python train.py --d_model=256 --bias="none" --lr=0.0119 --schedule="wsd" --final_lr_fraction=0.05 --seq_len=256
Each number is 128 + 24 x the weight over its row's rms, rounded and kept within 0 to 255. Layers, rows and columns count from 0. Numbers have three digits each. The size before them is the row's rms in percent of the matrix's.

# layer 16 MLP up, 1024x256, rms 0.271, rows 737-779, columns 0-63
099:128149145120145136091081108142164145140127129103109115096162122164146169151121139137089089132105095123098128122134116120154140095140137114090135126104097104165120113090121171118129113103110108
105:152146102153132164073112119124135158140135101141141138120100123084195159118156139151133066104148122135132146126140108117133139111158142109091134148113119160154113121156130168122148149133095088
101:091114114105069103115125108130142092149119131127129091095138122143116143121142121132132101168147107142095132118136170135100137134121118145151126152132167111147121190131121141145147080159091107
096:134152141103100156119104171115169105128115136187112170181111139168130081132149132123164107124157153128084101132115113127125147128158078098103119150113103152105127155194131122129164132128182173
105:110121122141113149109112160170113156095120111130108156146129161139111122159113112107092128110182116118155140126146134141119102119143152128112139168123103116113157143133127124110138126177124164
096:151092143098110146127122113102111118114126049142126165109119139118098157157179111080139146120089128130112090103156133138157114133118101134170106136140122135093123118121145128166132126111131123
102:117118160143150130130120134112122163150148135157151109142143133105136147101098103074146111168142156092115172127152129082129108124118147101124125126105125069109109157121107073173142135131129156
098:144092179111166116106120092137109155143104159139120148113094117090119092123074152107094154093098130094142141122142140114155116084127099094140143174162135111087130100149129116166136139160131115
097:155108125114118130120116168093104141117126141084131125121120120133158162093120089079139190133089104105128122065089093102126166127112113145178121129130178141157090138109130143106158144096110135
107:130114110119141147122133110149114077154191140144125077100111105107116098127118063103099091107131131121138095117164139079087135140113162178116091138069119128184136091161108150124128089148134164
102:099114152142142140142109144165106092123108116109146116161121131116157124135133119168104142142131159150177099092122130149127065094139136167152154134178153190124097144141128127070122122158150161
095:136153102160126154111170131130126122154126152131100173121090122110139116141197141116133118101123100113124105122123094149161096161132091145144145151140165147145091134059116125152143153128150138
096:124138136155149114163117128142097105090119147135163125129142181097125146134151128131167064096126083153120064118158101096117181143152139130149090156142147188140179145145124147093141079138115087
101:117100148101138107132125120148106108107116130160155117130132121125161076159099130140124149112166184139048088140167102137121130147152107126134099125131149141134111155088136130144162138169163133
101:110110143126146121137123140140124144124117131142138120148092138090166085152120119141137107132137142113124151173145163113147101127117132104154141106118086106087083158147112123102111101117102116
104:085104126136125133145122117130129090122090112101118160172114093128143118117144093096155096145123133173144145129139170087095133121098129135172155137139102136120152135208063141106127115130097129
098:141128165146145136104070109110131099074100117129137098094141113179133106123117118124149101088102136102074131142167128166106122071115116113115087131104154132140125151137123144107099064105124153
098:097148135109125146136132172124152163092107156120128101108122160135124132118157125163122125138109108104082115123175139160113088118103136127127149107109127114103158120130146188109115106108132101
097:139127109117173178118113102153161169081100121130127107139072140147099179138085153173085135100109122133145119089108132143124129081080152096124133142123152139109123122152095106122095181135107114
084:114093126123102120132081147112120163118124130135153137109104166178148156115153104107145120092105095201193138143127117081117128109164120103115147123132136117119161088161111136129178122085103097
102:128110113127060104122139125131127104102171143155134151187121170119092133118141125128141161150146136137126101154117123102101131128078118118165150099126101148109096113151094142129143133146119112
099:140135151111136117160129082126174137096174101122169143160109093096142111110118140052085176179125147131126086135117128112149138124137150128108147139135122120085076175122132109152121157129127101
102:124118087152108144123114113095117112106161123130137174085159128128119145102159116154135149117155190097166150135150103157147104142113113103117173128137110120118144127133156134124176166079118087
112:098126148152134142149120131123082121143164093167139139142165119138172169156133117201111088132152074139089141092152114170136113148142153107100164137082160089122134099149145134139137090111081062
099:154154076109120127140150124086126115108151163141158193132125122150133121153146162145115116139140129119105127117101144149121122145095060149110157100086152093130091137164143127117108080131181150
104:122141117120148138123170059133114088127070136086125115107137147096127139147119125127114092124135169155140145124095147173124118080115155150124141107144115125157148142136167134131177119146147148
098:098126122094129139136127137171092122150141170107121156084109129090112163145120120110149158123098113122108125104195152144136119179106095143142112144133114095134100166108109125122152152159127162
106:074095135161119150100114135131123078114157098169139139152138080078157144146124208150132134131148201138086168124119079103129097138103107128118123138147114182145103177110088137149136121155148167
098:136152130122183196105139143164156163132145125118164156113102113105120145121159103139065137093119136146119133100146129081126111138180147119132146153165130158122113142107105157151145144108087140
101:149088093152118177118149122155134163099118085132153131111124105110145126173135127124120148158119147102105176062112133155119127138112162107130110139107136134113083120116095139111119129131155115
106:109064133123129129160115128124136119078131116141120131149078138172152185097181145112115117108141098107070127102146105142162148162137078158127112142102118096087102112125121087109115156091137120
102:114141130116162150107142132107135164172117146133127126147122087157079090153153092117143073154104193110156140126162121062134114141109143116092142131107126100098133138098148160120100151111091098
099:106114113082159140163101081156150137103121129142125113091169129152166153104095136159123130169146143130128134147174074131117104134154138138167129113154158151101145123124139141117111111139102154
102:106092149111103138119112106090102094142145110072112129141138152111172123157127103123152092104180145091091129146129061120156098137122136149124130131107125129112133145140121130116147141141128153
101:108123094099166148141119131169124099088157142113132137061111142147153124125102163140135135094159113139155140155123083133146144091111097123122133150135119141146124108122149147155099104097130099
098:099125097138106123149132098128113135172203113171098111095110106087102153114134133124180115136105150149111129136157145151122122132117133133110147143116102104132134133118101082158165136176169117
097:119119086160122108063129120110069130170145094178127118127128137120098142113124111125165142149149124102139155157125135128162144108151145101106100101108141162091125138112158147117120083132131124
101:125115170143132110097091098143153099096100099165121151145105095161140145116145145112125141114168141155111095109107133134136120117100126155105117163114120140134114162137128144140120150123123148
105:130166095125138128154112104067157138108138135063148141161119137148129160130074088161101170118119142095114107123109110137116120111120105152144166140144134149154110157142157128135140124154133140
099:136143141167166110128115089122131178110090090112116131146118117102114126115140150116131106122144148128109161143118160177153138139101103155151128104152093161092157070157169162090126100153140100
093:115089100155134162127086132106129135109138101080101078119088138152142146154120104106132138140126136110169081161154141075142144104168153140129099111141124119129145120168150112141114169123103114
098:166134116121124144159108125147105180089131093130126112101106096140118114108120117133139187142082146141166152129141078174143140110116147133167105103105155127078121148150123123134126137138136106
104:127124130133120114152120158133123157153113143117151115134115195128133139125153103130180134110126118181093106147136102120137164155095175120129151110087124132164134135142117127113171124114141169